Weights of a small transformer language model: 422M tokens, 5762 steps.
Each number is 128 + 24 x the weight over its row's rms, rounded and kept within 0 to 255. Layers, rows and columns count from 0. Numbers have three digits each. The size before them is the row's rms in percent of the matrix's.

# layer 12 attention query, 384x384, rms 0.0282, rows 284-317, columns 0-191
118:132111154165111130075130113157113085119145172135131117108106148099127098116085127117146128142116121150128094142151101107130110148146105157094091161109118151125124113121153117096126141117148142129114130122108158177139135104099110104118140133138149085100118151098127125107125132165118101081147131156131141174162087110120088103086113138117124141107112158112124136101128175120149126122156076102163155152104145084138131161116164081144162113109133143140151148122145124147109159125121109174184127131135112124147111093120148130094145115138143139116133122173124127091115148152107103108
124:129120107085106151097163123109136118118153152056137104148138177116087090129148138134128111129153141120104136136163122066156097097175113140092141134168151120110130129111114145125090127133111113106142146117132138105128141146156094152123087114177153095130101143168106109147127102100183134125118133102103109123138139149136134121137085116117138162096084115167159144151115100134150137134133125162135135088111128107140129094152137132126139146089117094117122123137145112141156129095117179129118167142133120118110126154135144167131116098194144126143099133126130144152094129158118054090
120:122119096114138109132110090055152138073110113136158093113092147097151108169087113112116117150085135111111140113102122104129151125167156123120143128122124153128132119147144151133115112144080134179144105140087154166128142148090107133155160112159158144141125118118089145145130116109113115110098125138155133169136104126140117108102128148155118182142129133142124173118136137116130179097167114101108133124064076089165129135130129133114125109114122136108158133113097132122103132132154179119116128147120128135105088145149159095084082110111113121167143126091122122134110144133140126105
099:142106194165116110156148167175132118091127102190147118143140100110097128101151125120140128140135078147110116106105089110140130106142157107090126137183180121127108139134094159101116147136144107131149134155112086121148165120110132159119112139123150110140159123163116097146107102137164101153102104117149145104139128127125129136110126115120142112149140092088122151171109131132096169134136113134115136083108122103137146134144139099116092157119098117167141146141091117162124083120084080164117132140141143167127170139112163113119152092162151117113112135127112100128099119135105163158
118:108124149079143137161118109106129123138121073164106103114136111162137131129120159101170091133133110169123110129132101110118138145117111124142139126160143168132095121133126147091132167139120110142151132107131113176122093116140147119130131108123122126147184126127130152158117134134127106096130166065120142158109141146131112142125179142178170146117162108131140097101119123098133133142133091102114105098119111143115156178190130111122147092167140091141136159201113140099077118096190138147125126115112153132143117123112142114142094186126153133096096090148110118073114167131148108120
120:143127099145169093113112137157126134115113084147143166128122109184108127129146106152115093136157081130111149129105115110084081121127143105139150114118112127102122109103100165133116129147139120120121136135144053127132172149060132153111091094153152137133146109157105090119126100155094125106156107146106144150121107175138126125147134135104125152110107150131157130167093104142131124102139123168145097132176131101145134109140106164082105137106122149127137110123087121131149162162149113111120099137133133108121140124117133139157150090148109119134182135128157126166138144133128159131
119:130116100135126100152182157194105104144115134167120105128112153133115129095172099173097128116117138136089134143127141162099122153147160146119163099187168136084149114130076119146136125105127105103113132114130117091153145154112165081142140141122120125129091151142142135148150159141116156146152130178156157123140131096118142140089122111098137105149132170104141121165106141140122114061124077105101104160128153118110131096138132114111137166152110117144133105107112133159149176154124108129181141127134124116117110116105145141116150066122114141110168155102125123153153122139150127127
115:117106119104134118178124167116119172133108100151126153157166138133126127177119118098126124113121150150130101165148128104141075128131096111115126096143111120121110167142093137141148118160128133171151079161059120092128105123103122126095126111096169124142142149138078111125141134080115107138129109116129127123103149157130140147132158097149175134130129091112086171155120147140119178160099135120106128107121138111159146058152116166135121121128102119107107095111101137096124126160066137161133121077119156129147165122101120130138127126151120119104087118109151096130096134088179139128
122:110130127135118120111134136113099106128097112155157156148139154152131119139135112149151105118117160156140121119135106120124120099115107173140131114141112153141116157125116117093138132106139093118111173122137115112102129084164157144129162139122154118126171125131100128141145081118147131152133145144123137101163151171120162193099117132129154109119130146141133127096131135112094133139140110154107084104109128147104130098137143180150149129104130148144121132120155123171157185131095129167136115127091165155158169118135107131117167129112129134117115119160138138112164108060118152146
099:083091153123145105138109140142137124093158090158143137107105113126151105112113122137084124134155128094143137131129134139159142089100127120152108135092121168128138127118107086105108128141112109119116180179154117158113154120156141168099099133105169135134118093143153138091083099137150131105108084122154104126159092122116164108116098164124120116127114108130136105128127131095109070133141126162118120119095139132102141147093090140124133142114178138164135137083151120140106120073159133115136132146156133169106167114149114149146132140133116128165118108119141119157120116099062155166
114:100137118107114137186184124158114106139159108111140092129128166144101126127114155134168126137127172131164105144119118127116140108137148147132137103177149099107156114152152100164161119152120093130111167121116140074148186158176136076176125070112116104126164152145118131154113118176144089150123148137113095102113103114112113115120129126187129134115145149106174132089171097146122130128152144121145113114146088122096126147169141112143150137124123101129148152101124112135135089139157164132118145123136106132098130128125140155120127119133158134100119153116126160129132125107135094139
120:152111084169162117112131111167128116119111145132111178152156111156080111134098106111134073113120125096145110106111111089119154124143125111150124131149104108152155163132102116161111155114139121139133097146142131139151129171115069128118110130120144150165131119121119151097138131136126140120134130107102089135137159147136150153142122143147121096133119132112146133134124128127154127166127124128141167134097143133124072099147170145136127140096119132116114142122155116131104164137133170140070132140091135172148160115099108085114143119099105187131114188097160134157128142130139096138
122:121138158066109112144148103189130104122111096168128121145116129135110102111142119128140181138068146137176085117120152114113091140142132104202165152153114145147118165138119152118138154155105114103146134112141099110101167120131146150141105162110127180108095146109140091136129131107157120130150157144127104056119073123102102141149153149167145115159147085121113145103134168155134146162118147133118116123114078107126142105167133105106165146142152124126169139116105116099130126129154108105133149142107160165122143172175112130096152117141158140119126101142126137094139107154106081119
129:128163130098141153151150129074167151136116144106126144157133136158127123146178129109118108136118126078147129127130185130116099141159108126106135097109133148131094137144115111084148121124135121122152094134131171164116123092131148109126107102129120127113161143152101159107112152099114183131137101113071139145126130126153135127158114171121165157082136108104138119129163113083126156108112184167115124145134162104125113115130126106158144097109171138114147151089195101122129082143069098111115132134138148151106159126132106149106130154103099149111135127131075107083133147180131120162
121:134131100089137138139111124151178133145113068136141130121130122146131123162152119105104143159119075121117096121111155113130131137128140118114150129146106140134141113153097143073149119148080083109093124127151069074131159120155134164148103106119165133147101166159102107194102133127155111122129096098102171133138153164102106174170103163183170138140117156148146123120120137107129113128132095178126052149125133091085158120132134098116151164122117127122143146150150103139125107126120159125148119139115113147112112133100132102144117150138113130066162093100065176067141137130160117111
126:085103107118160095124158127121132159100125123159153110107104121127141165137119122145165085065099121139101133169117192108155117131095122151153115102129175128138123132131105128107092137170087114136112134103139161116099156092141165149118141092159156108124142144135161126174137113160120123150118125134154135132110103177118145106122088131119107106173133140175110128128144152117141157114132118133120114146108134098138108143125134109107108113167155129097127102137162084146093155115099115156116090160143085142149132129145193132124160133140125102114088115128135077148100156154123144136
111:137163106114152102120136154084108158151112112146140120140129100172125079144118148156110082100166123072098103101161095108153111117108132110094139114126131143127140101135100120133103101142118096149122152133111100135158128116137156120123136107142120124120094129113124158118131134151084136079117137141139104142130170134121121147119108104125099185087160107116119154135142139139098085129117123129109158133089172127137124129153106163114147092122127075085134095169140131118109178135163174118092158113121116123154144138127148182178116144113104147119108093089141126114144116131118102163
121:139129090154133135120124113151126055135117153110128107108106131135172145113143117159128150142147141141126121129098116124120131131121135126120111124163079153074116136106131122130137144096100171104159126101142126169104184153128125082131138104122159136073135151101163139098147156110167129132158137168110092113117115143123109126122127125145108128120120168171143152097117108148109117087103176130158161100164127092174121148112076111124147127135159098121137102106117101137153091121133108122130181126130120111149104113155173149115125141116108086102126132124152129073113081142120118132
122:094096142099100124153117165149148148112115114096142109135115111125147083120165115128082144120167157143135136117117133142138119131094140159115158144118092133119130146147158119078102117097169111131095149121137146099139167138108149126154152110136102120096159138156114114156125115105151140166148110129132141165100093142142150160113106141131112136101118157123117133116134100150115114142100118134131132095119149130128123123108159129123135127102126156135122126158159131143169089161085140087131145148137082125127126125171105165130050145128104081157155137155129153123125130120112143140
109:131163147082133159143130153088134146102123150114115153136110149166069104153137148105140102126137170131116121109110145124099155111146123114132137114145100087143088175138111162151115135172159157153111118114105151051162111132122146161119129158108124110141108143090095165127144120125106170099173150121131112127112101144097122120189140120148121117111115065078132112127117131106156154116127133130121171142170146115129141098133161127103160130143105088118138141133140139103127121173073117129113129121105135122147132116113145102147106108168127149101116137134110149173174129166145117135
127:174135123146134094121162153143159153120112101110131138103157135151123122124120128154118111092112064167161126136106150085117149116152136133165122138171127146149113130171093148081114165122151119109119098104131073186109118151094187123122139158167115157118142074175139136117142155113131132118134133125114136164175100118145171150132100102093118108155141108121113095168097090139131110107123134150120136139137139087130132120101125130123149112114136188111148109101158090109123177099121121089124143150110131133133147145141129083103120118157127184124130114107134116118124148119152133090
126:164155137139120154123152103103117110127140095121113111126160120103184139148153160099143124110142132160111092097140168155144122139127140108129116117157127155105123076101148111136091133096097170146143108117106133138095141138135121108133128113177125143121124155117163130082114127133102177133122157104116143136147141121162092107134135139088160112094110141094087130120145101155102156062126151096124113123128084137124130103139082119146162097104069127127153095128137148141131167168092113154113093134108154123159157130128134154150110149089123148111135146163132134133113122138100132113
130:106127130120159126142172144140135100128110142128102145149123134099125156109165106144126114121096085117093112070124087152139126133113094113151136131125143124131092125152143107116099132109116129119119133141114078139112100117130085128155128104147142148166176108115141119126131160143136144113170136141140147131144127106134154120114124078122188108162132155120087127124121096114142104170132122105134111126079136156119129171181169063125104144126107155117092142155098153151119144148144145121109136102128149131121139112122093181132120101146117130140079115106142121142161153133163139133
115:128113138105082164110154129140132118099137123140144163145129120094147078145121134131146160148110119116077151157130154131106141080161143149154164133107136110100138157112101174092142130117137152148135129129174166130135126111106155156126105120093117137118122142129129083076138125079109130111112121120130177141115075117108134092076106116134129117117128147103079092177148121131123140145130097149094069155120140127153150097114163121143114108130087155160131115179103147109162115139129174087161144141154147137114121137119078106129128101113075160160137162120164105125127149143157149123
121:099102123107172142122149184102127136169079101105115140144133136140141140098137117122153116112147145110136127122160124117053071169151115119124132148131101149137128133128096065164119104147161104135139092134136119141079125122071142131193169100144104141113116118109129169172155107151092134142105127105089151162113171102164126113150137131130126132088120117131113140096170138111158121130111153130116134115177166147132137085130126133164165146104124163162106126126141162108130136143166135107091094122118160111116136116122069128149125125094110131179159152128135128146115156091134151164
128:095114105143095100116095096157093143124147165124128092122135096091121123145130125122114104166130204165049111107172145100137114132123067145123134098149113152167121136123152134139130114085090104156144116132159168146160143147158097159110120139118137110179142172136114142158095173134155161084125093133124146155145129115111134128095141168099183155109098140145101080175070119139171126132112102116126140141120092104144136107100130112142156142111122149132105089114151112109093161151107162138122101148147123104139129113148151146093120138158099106128134145143111134115152105170115104103
127:167093159164124128079167118086144124121116129140180120124177112127095146119089124122116129146106136131145143129133145144124142125140117144121129112141153130145162115143142106155139115098118131101141111117115091183164112098096123147153130159108167081109107167122140133146144157130170102113054132188120096100127133110152128094131136105170138107190139173173135136133162140142114167104113136116099099145127123096144123072131110151182108122140143155101151068118167126137141151146098149153142151146139115146107149107150113127108120176101141111115140179120114137109164101095092127117
120:149139149103196130112138128124118120136129110091130145127140122114144091124133128133133173112120110134086096087124117137099135140127116107110111061154151143122118181120133078157108099125173129125111155112115155089171139125155173165118148125155110114127175149134126102102123137112094150154169164163142141124106110139167137080147121147162179134130125118102100099117142139130110118136091086121125149128114142139153126160152159134147100109177098129063132144173103100090113105113144092109131157145107140118147148122162132134165101098121135116099125166144186074103169103117120121159
121:099111096072120108127117087142144148122122100102170081153131108097129092124110136125107135146128114120136121168127104152125140138120097155116157093096120102159142131146138117128121093116097123148086147111169114118138147141073085106099150117118132147097146097160124098156129101107127133144106155148165117149134087121150132126113166162121164121164131139147142175141154168130109101119098100098114148129087129120140092107126111150165118104090142119155123118109131120137151167116104140145173139134137111155137146131187104150085134122129158094105131139107113135128080123121116156116
123:114133138143103150117115142083099134095135114141152122125172107119126117156147150092112116187145149099125087143096069126114091169117123123095139123100112137101079074092120142099111131100120147161161168129127101099155146165155145107143173165128148150114171097134159095158113153131186115095111150170141132132153150090164116128087164121124129065142138133130180120152120106147114089145140146125104118152154119138136105121122152154159133116180110136123120105099089141121087088161153175099092145130125130145136145160155140149083128119118113108120137148143130090085102096135122117092
127:084128146165128058144126139108119089112115149175134139138130111161106129127161122108144145126120106114097114088116117160115154121133115143116135108139093167136151157124135162115141154115099095137138106121151094179140159119117139138169087113099129137109129124143136131150151141131194130147096131158137117100093098135135157059132190151134107156148126132091121126110103135126134118167106138114077145128106072121149129150085157146119154181108113163113120120139141124115115152075110114103118132129141170143138132125147117158096091112149133097124124132161129137124157065134108132157
127:116124128120106151139115103133133137117158129101113078112155140121132114099117109158101119172116175162098107132144148143142082152133141132104142146100176151100116142131137147121131126133099136131146105136147164146130157097126133081118140125123111128131142085131136117115145182104182150090115121153135142131122128119147109135133125121145140154141144145149152129130106145143109110145158101056121123170101094094120093092132122156132089148123140175174108133178175132125127135106171122157108146126160115111136126151136143137117147155108130097097119140120146142134109145128108134105
114:148130106159117153156115126164103081149126074120130163159159127134149112115126114107155148150117153077147137150120091135113128105148130094156131123164138151155117119144125138153135148118138133112149143101167214117113166147170138111127140107148164132163097139160153135121139070138162130090102134151108113113138076141111149141176080202135143104189140102126100145143147135120126095137143108135136125123106065162102132136171106112138138150083142145164120113146163073113098158103117126104152151126113123141142132135145116157156119114118103092102143115113081110080130124154123160148
117:131126109164143138094136146118133106084177130142143140109149107154120104166124168137126123122130109132145075124138159143124133130121102157146114116091108133078098177110093079106108097153127129131121109138117144154136121100127137107115091118121155156093181075146076138079096163146123136154111150103153130110111107130129129139110102104167152146095123104103156110147133126161121110149083167156114171113121182147167106120104123149126145118120143113142158121140137074124120132129161103117139154117131149159130150140122103141120081136147159107130125124140171131087106144116108127147